config = dict(
    n_layer=8,
    n_kv_head=2,
    qk_norm=False,
    init_std_qkv=0.0296,
    grad_clip=0.5,
    decay_shape='pow',
    batch_tokens=16384,
    steps=7709,
)
Each number is 128 + 24 x the weight over its row's rms, rounded and kept within 0 to 255. Layers, rows and columns count from 0. Numbers have three digits each. The size before them is the row's rms in percent of the matrix's.

# layer 2 MLP up, 1024x256, rms 0.0562, rows 493-698, columns 128-159
101:134121121132148153085156103139142093128158120114118137166116149140142117136112142139132104154144
100:087127140144115084141114089112100117130123094103083141099126133146122122160129131106137135175129
103:142125132113134130182112091107145070113129109128169118120123131099097080102133118121128108103184
093:081100099106163134124109125128103148098122096140130171165070120094170067142157112157111136181145
114:097133104135128102136123135111117158143112137108157134104137124111141123143142098115162143101110
100:144110146143115141137117170135103157066107123150100119116101115122158158157161181113114132089156
063:156117107099151142120118129118168113126119105097141153112112102111127130122124119126151109130162
105:167107137093142154163137142129144126171148059106121164113131135144138114082107145063136124150121
105:150087118137111131091139106125144095147104105110107125129132134133149146098137127106108079128127
093:118089157102129104109114135123105097146125119125136130146104117133130129141124145095115078106089
100:114094131125109114138132120112102104134150153122100172169112138121138109125111107155160130126118
092:168058144136134125165158122130114115129121109142135142167131092143129074124121123134111138161168
094:173143142090109118109141156120169128093071145109118158130087122089154166126127146126062136122166
126:081138120103115169129139136120155108129143135084125159116180105091109134115134097122146134153127
059:178105114119134150126129120136094120127117128089114117103132113152109085142135112107120107134121
120:140133109086169122118135153119075106148119104127100129142084120120125167133107152106145112133144
129:140117111142161115104117168086131154142175125108148126142127116172161136117126163135147123123112
105:126101084145123083162123149102095149140138144115132123119095099144124091128118139104107076086168
101:127129151103127103115102167115148127144111059126114119124138039133168143093111150110148080182112
097:127177095149152173111125160121115084148162154128116132124185126159127139149146085116141128078106
104:152136131110146153102137172129095141150111109131050142149140099149147161146134153146149129121125
103:084118174125114110121176123112097179135139163074120124081079119102112134128122127115089125135089
106:152110138097143152166118120141106143118099159120117131122100151076123087115162158108147121102156
094:153094129155146093132098141119137143110140148118149121146112124134137115146115134106113092118147
104:075109095093123117177137128128121123145086104130152173096131153109094106082155160120089089162121
101:146090125131125132140175129124158126116138135127128157139160132140103099128155130125139106140160
098:119101141122109139096081167130134126167092136148098116182115157131141141134132133120115124080136
087:128127062129144113100137120131151102115153127104117103120123108120155147131186121130128073137145
097:172127124108095127123151120109125091094078133105116141100139118099111097129117144131136148093134
110:100138141154124119093149164106108150170159118139156158107102136113076076137148143130161103115107
101:161119149123130104148161178148120109105131147151131154114164106092097139145135077123157152167150
106:110070123093117121136157133134169074140125140165131146154104069114138132147126173110139124111156
091:158092110110127101101106151128144119145126124137133102121120140152160157111076119155114092145148
109:129140141170147132130134162111123091151140095136149115129108131139109107138120138103111105127151
140:122087154116119117150169115078142168161091092127135217128150122151145090113137103115134078128177
092:147119120138147160192134145106110072153110142127101130113120118149131123146149140119126154141103
112:102139116128145135146116092084126091151097099111142152133104132135112146144166136129128141144119
095:131092134136089145136140104128107127152115101115149124131140083122098083098114146099140143138136
117:136119121119148139155088136095148095120136160135078141122130093131134139135148176141151135083155
097:128181146072146129136106165113130073094116137114118171151108087086096105132143106131114114130123
098:140113115080122137128127106081144161119094136120103119122158123125125162075136141127079115164150
110:153106137150100097129118101122107073142126129088144124139105149106148115119113122126105155137104
112:175127136134203159101163134156107142137135126146140123084100112144103151143161162160135130102113
102:152145123116151142141086098104103105098107131143109137162110095144150148147150154103101156138154
100:082079095135153130166150142098119126133107126118114143134115129097142113108119103116110125118115
095:174133097154136128070111148108121118107116127116111121127131135093130117132159122126075128121138
113:108108107095109124138131077119156116159126126105147151124141120134127105126136075097127147140163
107:119103145107150137102155134097129109152142153127137144138117154164127118111109197121104094145142
101:139121050144158143143153113128114164140140136077132128137137137103140113153159117131142136105134
107:113137133136114087150090072132157084143125127125134144124127137089098095092092136095124093116108
104:144096112119164178151154133131124157116116099086112156145109138098088062124132142136127127119124
062:157107132131147188107151116098137094098098124140149168104118103149117123083137168145157089134123
109:117105134102116141130132117122089112126135124141099142157105091095164120135136158077140132138144
112:114112146141104170131099146137093113130120118085156162135095154111152073100121114130132122124148
093:156132166128170102154112082124140144119108144113073169167131073131110138135139142130094116108151
101:123116118102150156104110157130115134150105115106073157155101072103127169136103142132150123147115
084:131095111120150192110134151115097151139155094103159131110135112117134150099142135084125121120124
112:109161123136129125111146118144142113152075106133124145149152081095124159096149136104100146103152
099:091130125097122125185137134087120147181097108143064142131163140123087128112143141137117119103106
100:160100090131122112100088136139081120147118134106128111109118133105141146145119127068151118138117
098:139105110085141159133133168141146063139136176112111166112112102068085105096147108123133158147133
106:103133131121097130151101144129086139139172111137164207119135124121124103077125139143186120116144
100:147112105116155131128131116085113185097134149055124162108158100130128092102158162135093149124136
106:173095117123112081125187076128145121179117097136142158117138108112132122094135150124112111112187
097:145124121121112147164080087099066107120112117138133144126097133100136169092096107113151139104125
098:145081146091155150116145137124132123118134126133144136122129116142102127172103152082103119088118
093:174149120141135137114102166139091120133147102104098113126119144123140100139131137126108105085167
101:116144133138107142105118142131108117135146120130167122151137144128102113150121186086101136111105
114:116113128141134107128152141134122189147132097130152146159134117154142123121080119137183123137082
106:142132132130127131119155133111103173136100083110079142134138108149144127119140159134111197114124
098:118094123122124129099114150144114114120131114097136121116135117128122164179142151091135119090131
108:127138078137165134148073141133124092097100153127127146095144131085107143148137124109124133121170
105:136168121111157148116125086100111128130100142126144141150113136134128148112149153118155119106141
092:115145133096156123162152106091165127159153173116136115143063121077177120114131162116131142099110
096:152092132133156126114096111112083114141146129120144144145110134138111080118137156119162140095131
061:142150089085124137121102146113110133165121118116138141150116124111108153111139122128136135110138
100:139093103083096118145134117110124139129093114082113131132116129164135089115156092109154108106190
111:105141095133122103159159162144113148145095138070082124142163122086112107078149118151152125115128
097:106108153102139119156109140121128122133155116120090157144116146099123123071103120108154102142121
110:137153144082110115105138151088155117172123119108131141118107142117137132084119146113106140186107
104:093128127117153112162132111082121092160112113124128117131108110133101137147153162144125089091147
117:123077127079107105088152137129061185140113086115108150139120104134105127077137075116112145190122
119:108116100085107123160125126108098150112143138125145129119148092156113120144119170117129151144156
097:100129157135167103143136113069142088132135142144135160148121119112117114107126139097137088163146
103:133128136110141175138106098126154172116091133131075135167135098100139133119092098099101113142128
111:093113121084126176102131125120130094117097122121103122170108112102166158134144130131106116150125
094:165165149143124131114139103157133084120136116132150122117123107142136133124152130121119131147155
094:102105091152137149117111156097114112170115103104136139144109146134142154136108127127167143114109
094:114121131141123143107137095113111119157112118098123130128096100135131151133139156085130132102126
108:136119093134130130133136159116132132111122136128144161152095089109116126163138148095123121103210
095:111116119119106111125168132116142081153066136127091169167103155141181147079104149109139089096181
065:107091131118139099167155138088127096138116131120135153134134144139117133138147137115153077122165
061:135097129108135119141163136135095119119136135120127139136140102119130111115135150126112097078118
100:142153154122128122128128142136170147123136158080159136143149118129150139108151101139092101103098
108:129149113127112104124140131141123134162131083130134123119093143092125146132119126114169113166110
087:152130092108111151088131094091129098083121161121138143104137133111110134161168150113094093119141
099:150117102100132163105150119129152089159098104117112129159156111118133129119117148098086154096124
089:120110119133117106169152098141126110137117142107133176168138106127135156078140127119113129134123
096:142116159093149165062131153145097140150140095135122123133118104103149100099105136117140144114133
093:134178122098134135175162110099108096103098163142063141122133123089147134108092092126166119130132
108:102115111115134164122120089139097083090133153129134131157140154096108101147143139111154157110143
061:150103073110158103169167139088141143133127152099108145152101129122145161118109134091140120127121
061:151152123095145122126108153127153099124091136058131121175119133103107148151122113115129101088173
117:112105122077107112147141142153152147126123090135105151123168100113114143126140157086165157112130
093:135115110131152167107127134096126143125128136095114108145094124143151160130117085129149154117115
100:125122119112114137089148146101120126114109151115151099154096162132136169132136157131157151131120
112:160148156119138114164153134135169152131147149121093130122129114139129150136127163116089068132141
065:121089110086142137132173101119141118138143142067107169112113120135150161140130124141147152132141
089:089102130154173103142133105126144138116117123087143120155124186116109152129091137132169135180115
097:123123139123148136121099163151127119160083164124076160107097158106128105116127126134124134127141
112:129138098115156172114085109154110119108114166143111163144138118059153143120148127089129146137144
102:133087087095131130116134116133096132126127154109126099145153135093135111160131126103121121138139
101:125140092110130117132134108101166107140147170095123121114087138132141166175145091163136137157113
105:088134111162168111131159156119134089129160122099123131110110081130161073114107173108158148090125
064:102139121076173144136129145102087144112111157148101131143118129125142125078119110122158136137159
107:118110112139137109135107112125113109111157117112136113126152111141155120129132150133165143123125
117:099148116100136191131119113128104128137097096134109152123165111124134131114146093168156141151108
087:162094119083126112099133139133140137156131144137099152132155157118165136115147128125077110110126
096:152144148151172175096143136108111164129132123133086145134121115105122103123067071126169117119142
121:114120140111134107160100151142156088156133162096150132146136137137098101130124149080156115100107
099:124122130123153110141093153118122135107124145098132148132119132128075095121175117140147120119162
101:128135132097119151096100140112068082101158135122109130116126120111120122124097180137116099127138
102:121107160141136122118127099095081167112137156117107153154165120121146106095106163115136067104118
061:112137122106178134109148092132150146139153151096098161134132134120167121116162135114160091147149
090:140075126094103133090144115132120112142127108081134139152076125116135101146158126169164108147095
096:136105129088138173120166129117089166128132131121177125119139101155103146147128118103135150150135
108:127106144092124143118167138113161091162134103142146156140107094111101151101122118091105106117178
093:147102132137099145143157137132162117125141075098143138113112089136117075115094126115132156154164
095:155152117122127180157136088106156099114150122123152145174121104144127134149139166149134161126119
096:113169126147166138154128117101100105122137072130114126132152149144149076145159149136155117137139
103:151112127090187149108134147080084156119120123120123187099132103124134100103109155127100111117129
089:147132101104116139145147151116132141152106128119097145133139143168161116129175168122146119156126
054:144142090093127108132137144099092108157139150079081151118145146111111119122112120115153126122151
102:195119143095149137104148108133148117158145127096107120114153115166120137119123154153069139137120
103:124135095113125094129148126113114102155118106149162150130143141135141123076127122077141158130163
099:113101141087108111115129106106088109103134127101131131156125105080144112129114152098158134151113
100:117141119143141118142174167135113105193177108103158135105112097124129140145104127103166141138123
087:162113160108193157108137149156064184149122127123154174113104124124116125134142101106150110143140
095:153124122127117130120113131103162197124101108088136166120040113099133099124160127144121165100141
055:107102141091107134170144127081133139138118106097110149125120116120142146110102109125145068107147
115:127105117089133151130140116132105115087138138127158141117096131093158091123132156080140174109149
116:087143118110137152089086114147103098109119133117065139125126075101150162106148148148089129096111
109:112111131135107080140126156128144095091088159139148162109074119098112103145125111102142110149141
087:115101130126183135140156147132142165149162132118135143136141077171106135137120175102149119105126
102:113097122101111091142155141110147154131073161099148153178117084076166125104143133128153143144106
091:124114082118160127078107151095103122088102087133120188120101121144142103142084133140116143145157
108:101133150124119160109126131141100112164136118118134147163128131107137075092082092134184147090093
108:097168150130131164132169089057132123165107131128154153128137097114124093104123164097121131088094
109:110104163110110140148097132114157136172115186129152133110175105136138134143127140146131100112100
093:128139141132177146125132144126148129102136116099157110137124134137125139106108166105128092146147
096:160116119149121129115099118115128141098093139086120112135073125113147117106147107119161105141148
058:122127134109144127152119124091076135146122117096109162110133121140106125096137142152138084122173
106:091138141128127131141140154116101124150145102126077125129093137142145123081175154097168122117116
112:129156093095133127127098143129124129136130138127079098124146087090127130151091112120130148109135
060:119155109101117126146147125120121104088113155116131166144169125107157154106114137097130073125114
097:126139113087118175101168114123124091126153124131116141168128089104128145099070121136129104119161
117:107140127086155129126101135115149133102125136132159147139127125090109135153168154111117135126146
103:146078150106098149153132088101129141122093109116135140133159128116116078161142112130131133120106
101:131105159114150145093167175150105105145103122112135123099117105158122139124110128120141125130120
103:117111126119132156102127188077085131123134112093137130135061107097162127129087185086123127100118
103:078155164114137113154087122122110117144123103123181174138183127141122117122168137107139174162155
125:097114165117116078134102183093113133129119100119140150170089130171098083097116173109134104176120
091:136158124115116123100121134096103104116110179096112133137130127145134134094143173108105138154133
107:101120119130142144130138137095103151128056113105153131138150099109123118123149138126092124121114
115:164147148118165139075172156139120115135150133117146147097105129130102147136119105136191113121154
100:109128152099135188126102183115063110161114146143113121148106152107177142131143178137139119121113
127:108144097137129153124143079112161076160114138105135142112162125144138082122161128112142122130142
101:119163098150139131143100151047108133149101138091118142123108128146119116097119116150155133132128
096:129176104095115115166133154168150111164132151112108127115085104100141117115134065112155083116173
102:124131106114147126079103150081140107147118174113165139149154134130155132141155137110094144139179
102:088160137090119156142091142109087105125161141150127143132125121105156104148116116144132150115165
061:154126090045126115116132115136152125167131126095108168133135117151108123117143099113150103089104
087:169104140130120130096147135103136123117134103054126143144094110107143096162102087123130131158131
094:157141060134144136104164116128102107145143111137183105120106133164081119127125150134099169155167
096:181135125104129129131129111106133091152118125121097108170147145081125141115118117086098120116181
053:124077113095135102168122130103056138138130098100130121156137129128155107135130139123141115117120
098:156143114066124140144161176163127113133130145111107132143123159145102104174136154106128068107120
091:147144111111130127156123130108161076108111127125138119107105120120131152100140112076114138119129
054:131117108084150124147131148089148119125142118139113147128132118115104135104126126133132089129111
091:107119136096142127156115129122134132146090101154137158053135120146135133081114148127145140128129
109:146117165079134088137119169103123144140141117112095183142112126124135107116146145140121086116106
097:090120150113106156184125162128113124138111146136145153164132120114102148105117173069165147106110
094:121121153144135122139117121127154132136123123145150104130136128100185136160130146135140152134099
109:112139139130112147129154142128101103165112126116168113100155116136041134131161106134116103134098
057:135110083122157132129124139107114125128126121082082140119134118115129140128147154111133114125153
065:128102153131152116144162130129100152123097109111118176142125150087100098134170091130111090167166
103:121118148122109106200132141127119064166101170136109140126109119083079086129143086147108141110116
111:139130157103119111140120165153102133129072064098118157152143091138107150090109077119129142103130
089:097112145121112093148134107141115141123123123114152162146145146125100110093114129099119128090094
089:098131075116115071097117092093136094159116159113086105140128134109133155138120152148126123150130
101:097099112159129133107113157095107132146162120091138139123158143124115107128119141096128125121123
108:136108111096116155146153119106153149157075104098151189140129117132128080109133130115108097117149
105:126104133152132108126117147122129106133133132117153115144149098182150124110112133116126119095096
105:106134106095129134106146142136154125148157133131103116142142099100114142174090138105083095115126
098:124113107094126121166136170138111156147136127166138114134141114147085131108133154150106124126118
063:135143084120142156126089158128138110144093138091087125126132110089140113128125145135147133098162
104:190091128121124150112111154087131178094143090114130163168142110134129128092122091119109118167160
105:124147143122145144095154094076124136100153149148133185143076107101107087108146178083160102110168
107:126086135121106139122111136118084119139129123132114135131134098100166108120120184122174101162123
105:106141125102168166120106126139164120104121166109122154168143150085158150154115131149143139104107
109:146111122125136121153100158124100126114106137129127129120074114106112072144086103110104119083149
099:114101101105108112109133097112088106121086144104138156152127117128152112108138158138144096124134
103:114155150115106084168116100102145100122108136119094161143110136145076128093146113117157147180150
109:130116154103170106145131139137140100144089158128123156136100100083116150119138170081112125139138
103:092147105120095179114083130113095153105114173109104115160139130132162094174101152098099116123167
091:139112086107134112141154125116160107106146130120071178152102110127127075114104136135142119112115
# layer 2 MLP down (transposed), 1024x256, rms 0.0525, rows 493-697, columns 128-159
104:130141124110125129138156136185104099152136175128132082123129109139085130121147116151086148143093
101:173157143137117099095121135173144095105090163132136100138145117129155105130060131165134122089145
106:104155172143168127125119160144132143134144134167133068157108145167117184127154140121135103125136
099:139171111147176117185127123117121142138182141116141146136152112134111125131088186114101126145141
114:100139134119109162175137104105156101129108145086105134124122132125134116144137116174081132124137
101:149125139178150138133157141122096126151128131113102079102139114147108158132140115125139123138134
048:146136138139092131148118135068118158155148126124173101114157102168127146125094109125136120102094
100:083124112121109114122132159174152141122107140145152120148086098077109152181143091116143138114148
106:104126141187166137099135158113097118142172109117125113157153135129128060138078133113150148097148
094:129127142157134127128131100140179127153118146125070145132153143171157123134155096159132094125150
105:126122099085096117108121134132146150143146165112112099120160149143116117160120126113132153114130
097:118096113152132157138196115146127155067096099148141127130137150112131117185103130139138151151076
098:159110123089109131123135143131148151123139125147137110108133095143139140159128070108152150128073
117:166162103111158102136089096095096145144158124129122154131094158172114128090084121125119131134128
046:126094124136069145140098142126141099147107152122140139108102116097158137127114121172139098148105
122:078135165094109136142114098155093126155110121128164145129114137089088152131124105120122133116100
124:172131133159164106076172162130108159139110140099124156128087142092119143142138104142180117139143
104:158135123141158149117105100140135100134116105155122114114131111180143133128117145135147144160160
098:197139146130183141101099125122111192152139126120080156145169156135092099121138112165098107149131
099:122132076115139113150101155142141091159155149142148122124122150168182130150157095170138130135090
105:110133086147120127124149108131127143110114130115149172176095102069130122111106149116165144180160
102:142086123116144157101099104157112114106119131143151103166151153131107153170126134117148088133128
109:119140132109128142114105135146146125091104151212145100135148111161162132136136080113105080101120
097:139126118142095118123085146177129146098168099153135123095111113108087131149092093103144122147155
104:186135146133151143101140139131088125143111135141127111114108181102110142136126127117112102138149
097:077123127146171127120113099131103134099158103142127075154129164099150119155150098115138105117087
091:169143105133116121130158083111111136110148109096149148079128111127112104138055107126161109149124
096:123105138121129123137130096127117103097174125182138086127136103135157112109138160137156113152138
104:135144099115149111116130120175096144101167135104136112096151113119103126100101099133115166124118
106:043127135112059157126159130146169098117119116140121096121138088157166141101166134114126166150158
102:120121165156097110133082112113091153123113168088124122096147118157141128133155076079073112122145
107:136100146128137111058120153129103102131142121200177085089152075083093138131125135119145111093101
096:096140138148081109134128151098122143119150105129156101128142153130081100144128110087138127100112
114:119111094077129139101154165084112103115124131100148124121167109168151115133152147163133091176129
122:098120151130084115084144131140141110138083126142101122113080140115158095082121093114121144130160
096:077144136158128164136145143112106115100132127102126062150062107113152153120100124142157126157142
107:155129167114103145112121123136151160104138117155115174155082099128125100099099134132154121154130
097:114171102143111107110117124129139091125132135121176106124125162109153135134187113146162121129131
114:082125109134148132158077106117148113113116098158176125113158107123153181164113123132114173159128
104:132127104134083104163132086150106154128118173119107098121097124110103069109099157120161156113098
095:156119171157125131123099145106142111115162150169140095145117132109144123159108086119182105094137
114:121137148104169133129125137102099150108106105171106168164099128183156107077124116125170131171162
107:139121081132171093115141157165104153124114148107100112130142131150102128140113133141130132159139
102:157117108131103137114147148134148124143129131145131143116144146118179078137104166135119095090134
102:069169165193156146061135114124097162092165118110139113143144115121120142154112106117186108145116
096:131148072178162124140167099066139108153137110097130138108132186139105128144127132142149121127055
110:108097119162167146125130166078084146088151146106145131133156117160126192180104121177083181146139
110:140103127138143131117128073153107095158085144142120137140145136078161142128134144127146119113111
105:116107102156135134106110136142147163096169073132158092113115117149121158123125146131157157121126
108:137122151131166163104168139133135172087139110154133044139117121156137149137132175122110100109161
102:074156157169126104116050139123121144089133112138208166143103136127142174124153103152137164145147
057:105129117127159122166100144120123112094133124118114116157168141130131126169112126137104145121101
108:131140120128099127146125126127145112080085123137165167106176175127132162133132098140163136091128
110:101139135140088122133127135121102120126148097099122151072132143086136127089101108113158134131140
096:094146182141137167093130077118118138121161116159134078113099104100112134152133136137139121104100
104:165118176129174115113150164129161150155139121152134111111178170149101107146124157088101111070089
088:130114186112131142174098126147137133134116081110108125112167138162114114124045120117116128118124
114:156177109170132140090119126100137155128128144104097109135116164144125123160145087120119103081136
099:166134165156106129111150105120104095098107086189141161107108152155172144101097137121118123135174
097:122154108132125128132145119106125092146131113165113118155106101087126087136100145161124115105126
105:115108157135121160141106128112113122090116104160101145120153125128128130129146104146154117157144
104:078101137109105129135141123127158125141139101124088095141176138160118134150143103108158113080146
102:117125115123126119112130092110125149099138145079110116120146101174132089110145153156093153097108
103:167148113166150150121114140119119130151134100150166084112142118143138165146109121159089103121084
098:138134186150116120084153164165151128136109164151089125128146161160130096138125132119102128115144
104:170138118097099132152182135152144139141161105104113124123109124138106086149137146127136086144106
101:126168157165110161094105153121113129118143099108139082135160122179186102143182154153134110137155
097:147136143136120107124142130117103120121164123135149110131142160151118130158157117106086129142141
118:124136087118160096120142126122168112159128128093144146136129122154134106131149131133122124169094
096:168113111124177122101089136116119144104147115106142097159097120158126194172125147145138160146177
101:126135143081101085165152147165150103159161135137140155085100126118096115128125154149124117149125
112:116102121138148142156161107109130097130126103141118095155163082130178180156130160102135138134145
100:141128157134085149162150132135148143123107104179120117116143110155148085093106141121153130135132
094:165176120122135112110130093094167121140151137118130088158087117124149152128115204106134166157126
098:195139158144118149135102143118127149106130121195119102131147120156118135153124153159115112142126
060:110147107139129105106119109133157137087099101101098098113078124135146092129132132185135110130109
104:106131122137092097146092164098139139123127098132129062117106123138124144113129128110114156112148
110:179106173166129186102055130090105125119187094186148193133125148131118129142103138094120125139102
102:132146135101113107127134092131122143114135114138084113143112121154112117097155125147179149109133
106:117096114153132114114139132152148183144103137098140119128147122095110100182141119162111166083092
107:180093140117146117145054166140122124100175129189140143107144117141113163109138138140115147178153
112:125123107145120165152127131135178086107118157104186081183153130100176111149160124117121127076083
111:068126106136142131112135161170125115125140138135151072112176120146108143125096098111096138137135
106:075101138124121168164159117141156119116123168143091074150131162123111125119130156166055145128140
103:156158113145211150118126142109166105150163148104097132131147112154106111165123145141084117113125
110:127146105142132103166143159126191125160094147126141132131155119145166142119104148148070163114126
102:139129142130109122110123150129148151115126155186139055109105107177135148172135139154136128106102
095:149112081168133099128110110143125143137162142167147117105102124128099094132121059165141139127123
095:154112132131095122144134127125117136147150132154162137098119155173145136148097127106127173147170
101:141136147100175146135132140139087120104135142184100102139132128108106102158159141127130123117114
097:175171161099147130102113134095148131121128082104104108173153125129106120129147139187113076125075
050:130127184133075115123099132131148130150119137176097085137109119131118105124119127140114150141108
047:133101142144122159072124116126127095181125115140150131150130108127145140122135175130126149109089
098:135132122110157140113110112153175137084144151110156155133129116191129115120162102142135101147173
100:095129136121129124169135173151163112132138136157118113111135146117128128135158148115097177086167
091:171131138140125139148102145092131127149157120105111131148082085152133136160093111102159152154134
100:131132139134126146125086083105117098114135092183138108155170094126139093117085139136163150149113
096:099099117159086133138165121136131141117067166113118171133157173168104120126150095164090125113094
104:149135148092143158105108126160133113109125116107126142138150110108121133096106099135105146151130
099:098095140126101070156164125134137141107151096103147116112140117151140154143082109133135120141102
109:101107141117100111102149121080117161124088112153139141086109115134122131096117112099137152141122
048:129157085109101112120145152146153116104146110146130155157112117158139106102112104136106140102137
047:168153133160150125123121126123127150123143122091164125167104119207122121154118114180100160171135
121:158091132136106124110105163099113084123166144117178163151129146100128093114126154134147120130123
097:111144089099074151123116116145168148110079113135142080103126117106137111125121087143145156116113
102:182140130159177154118149116102159101122140132166136117140148105106112085119131154079086091097132
111:146117090155130157131110097090117141137152100172124130079107123133096103152120113121133099096137
061:157109151143110099143113094143130134126125098204179153097102143149119127155109127091093121124108
095:129086132138155128133107150124116169125095149106117090128130134119105125127096112151132121149149
101:170165113111153114096087079124145106110156159142143109128167135131172122116150130110086155134175
112:135067119131098155156100106087166108081139135116108084130145155143163166163124139136138123127164
100:110121120120116131172096102115097122092101118194162157142102148132119103130103095086134145151147
099:139141130095122148100131108099147128118141133083108128144083122143124121135111136126170084181112
102:171134132150142112129093153094115166121102140096151122124117167175124187121134115079150118140142
059:079135200100124104118142173117157146112127101085095104114167106178116176164138111146122099148097
107:146131093115175109159116113144118149122162102117104089120105124110111141160135126103121080129088
113:135128107141086109127085106103142116117131140094133070138107169100105082194151138110087132125128
094:147136149159144140124110124125155149108118124166078095110142155154126161143097107123143118194174
100:080136095133168135120116094132118162124141127102119150104146112139096163098108094121130126176131
116:120120089080119172177159113184129118143094134124142116147138129134120157122157113148145186135126
101:116143174150135098137159117183083149113087117103125076112156161137135125162132133166128120116123
105:096105148103110177140092089118078151119124104165152124125144128117084118088128096168127143156138
097:160141124106138130110114122114171142149146110133108079136115132161145130129091145162097101114123
044:134176121137088128149185166151128114128163125106109146091123139116105158104130095159122191128104
098:109111128141143132124125087146093123114138102119128050132095131152134129125131084121179141155122
099:105132130159107110164116088103122134105113105096118069119119135095116108135142122133127125154092
106:194128088132130197121191107135147137128076146130166083129134147117177126130107137159138084135111
094:131163160104125112121150115161104108132131087114146049131065126133133107127106137152128168182138
099:142158115123090130122107169113118131140111109159132119164118118139131116128151163120143120127102
101:142166113121123080139126107137135173134126163133114097105122135166094135126122131151102122128146
102:112134136130094098109146121156143107131068177111143134134122130135175147123122132134118108102120
094:102126090153122119101164144153110140142106111130151111161122114102132116166162135166143189097114
037:136143123109131159120144141154100149104097134121119123151124139133140122109121131131120116095121
098:113116160130072123123111156139179140122096144138143156153108109091131125114181088096101121137144
102:161144136122130134163096109122140126114155135167155150090122150118146102154111123133131134178103
104:067119148137130102134161102118078091119139126193146068144122124141119134101142139124130160138157
096:124124119152194095112110111144128176118131136092071110095167140156116132152147105131117121128156
097:166160137177127119098111083115133104119151146123114083146109138081149159166158113124125117151145
100:123163139145108153104145118102185146102111098180175097131088072118106126118135135109142135147163
037:118140104126125142120126144108079106096140118139138115106144142129141098120135160135133139114142
113:142124100092149141141136137148129127105130144188122138097142131150106144117146086126127102106138
119:126134156155151081120179145102116148077133118137134121115140130145135166134166156094145119134135
111:101090121124122135133134101103122141139092095093146116152140139087116098120171122136128127160132
093:086126102113130137152136112173153156120130151122150134120122137133171159099094146132164143106137
104:116155127162140152127129142165132135119151136089162092120120106105131171145175097144106129102122
097:126117128164140117100121128095134143135121104107150094151140138163160147169081125123117129140127
104:087126175150116105113092149142101173102150114173127130102112138126100171085136133072145124156107
103:178128120109124105130108172139130091128104102103123161122131172164132110100159126143109154139129
109:124166142128117129094138121139107112137157170070135114141152144140142133121150074065114095121168
095:142127107171149148157163072198126111105114172093069053120133139123133164169116121172111093127121
097:113101102151114115099165114114138105124114131119116077107164131135156131141139161131094106105121
050:140133145128123138141138069155153116104122146124168161120145118184147141147151144136136116150144
109:122141171152116121134119134106137122171102121119137172122114169120129124096136109150143132113134
110:140094146177158133126141136089130107150141133118148163143113147137120125120150127135149090131137
047:109125117157137159080126172133114152069150068113156140158139149109164141152132094139140127101171
101:087115120097103136127127107129125061114129122179153089163083153103128140127153112121103133112107
121:132129124124135132149074161130105100139141116149145136114105125105130161092087104092115128158135
104:103085155137146145171093112093123121101149153136132113105115065134152128139147115097151136106140
098:071120116179161110099127143142149155121169147121129127089130167161133172149149133143101181142128
105:124127163146114135106106109108118128180144105150161103111120162141122133067134138098121134142124
105:144138144078129142124140129142144150127110137124112190126090162083149127098148119140165140175107
118:119082154149152106119140134102118088150132135136133131151135137152111102135141135146123099138108
094:198153139153124111122105102127161149087159130162103111164122154133084110141127138098140086146163
105:123148132125099129119138151119091115131114087153126181163118165133123148099076138110136104151147
108:143119076150176118132099116114089160086144145144120041075146140118112117149105126126109107128120
097:099167145182136069124146122127135151132169172120171137104111109167121138145083122147124111100129
119:153107125168179151131106136085131138173139139155123131138128150151151181112127134176134151158121
098:115112150123106140153118150146158160121134130107147155173123148170117172130156129136128099145103
101:133098114137110114137118111120110132167156111110132130103127141114104091153139111122115121127142
100:159097168149112107143118156127102123102157091143115132102092176143140129131118148105110128129140
106:112125105160123143138131146124146112126132109140148122104128155135114168112094116139116139087113
045:111101175129085113153144085135092131128107106170120144090139119132143120101128109107159149099113
096:118097126121059079113126163124124130116129158126150060140122131104127160130119143132110148135129
097:117137084101135135133167137110101156113139094155172080124128139173102094124140125107139146145136
097:149135161112130133129144132175121119110143117199101142110167127135087164148165111134099128115110
039:119102190122124150102130087111138132113172109164112091126114165160118135122157145145136118106111
104:079075134133077143143128124114141127126109130179144151120101093118151137127112108142140106154175
094:118109105112125111143138122094134093147120095136110124097117147142155126156142188136099102146092
036:115111169102164133107100127145135145122094124111122125163118141168138135189070087106159120118139
097:098138075123151126125126164146167121091128140145140102153122136153142136182152111122101111135143
110:167159139129150110114142154131130142100126139140143138091157088125111129121164156111121147136117
097:134160127134077123089159128153147142126136135093105093108096140082129132117094098148105099117141
096:143143143130147159150102153113149128114109172142148102129138158079109084145117149119144097131130
108:108102148121084116147148140109143093118118161130123151149135124125141176106141083165149148163142
044:122138160148139150092077142097139151107117138147101137140119081136160109147129129147166127126079
049:127146115166110120106119121159149135170147136089127107092110127163132135165110159148084123136098
100:127123114149168154126088130143109158101158094145138098136156132131150148147090105131133131130130
112:107123099133086131126128125138134121146095135136144109124142146153125123149149139129117149134102
097:098136151127122094109060151103118102174167128150130126124143121121077141098129101094144114121098
090:110158137171116143133132104120148154127108138150106085149108132090148113115111129134147105137138
098:082133127111128122161134143132133116156123147119154097140125145140111141113054111130194111135119
113:156120124109114116129162156159156154074156118122116146139126135137108106093133107165145145122153
109:162134110133160118155092119160111128157122110127137130148108116115105129130098124091155101100133
101:131129139137107109153143116103099151089121107138175154129152177116141131082121153127110120125132
094:141130164129140117121117101143126112131162145103106137138139124094118141116102109130155138125066
051:148121151122098117095121156163116142127139125160165117154114142094098174107109114091119123105111
107:165122123152119102099166092096142110116160129138133097176142122148096084147203166104125132132117
104:102136130132070112153079142117149102170138138134077165155117150170107119144098089154123110137154
104:106124175105131125131159129165094099126089109197114087149113101133125154092152146126135161134123
105:149122107158167119103131088132140142136153160120116131138155122137149127149099153143128114095145
107:138135159138113113122134110110151097116134116167117153112111179149159154096168155139163124117147
099:140143133144144135107117146125093143099166133081129118113142142122126128111111094136122145127135
100:114109085094125148160150142105091078137161122127144103140111090091129156110128121150138129117107
111:126072127146172139115107150158121141124100145144114103143164160150159114171143074136119131105081
104:143139157170159100134154130106177136134135107162147095115167191151121129092112069116135092117119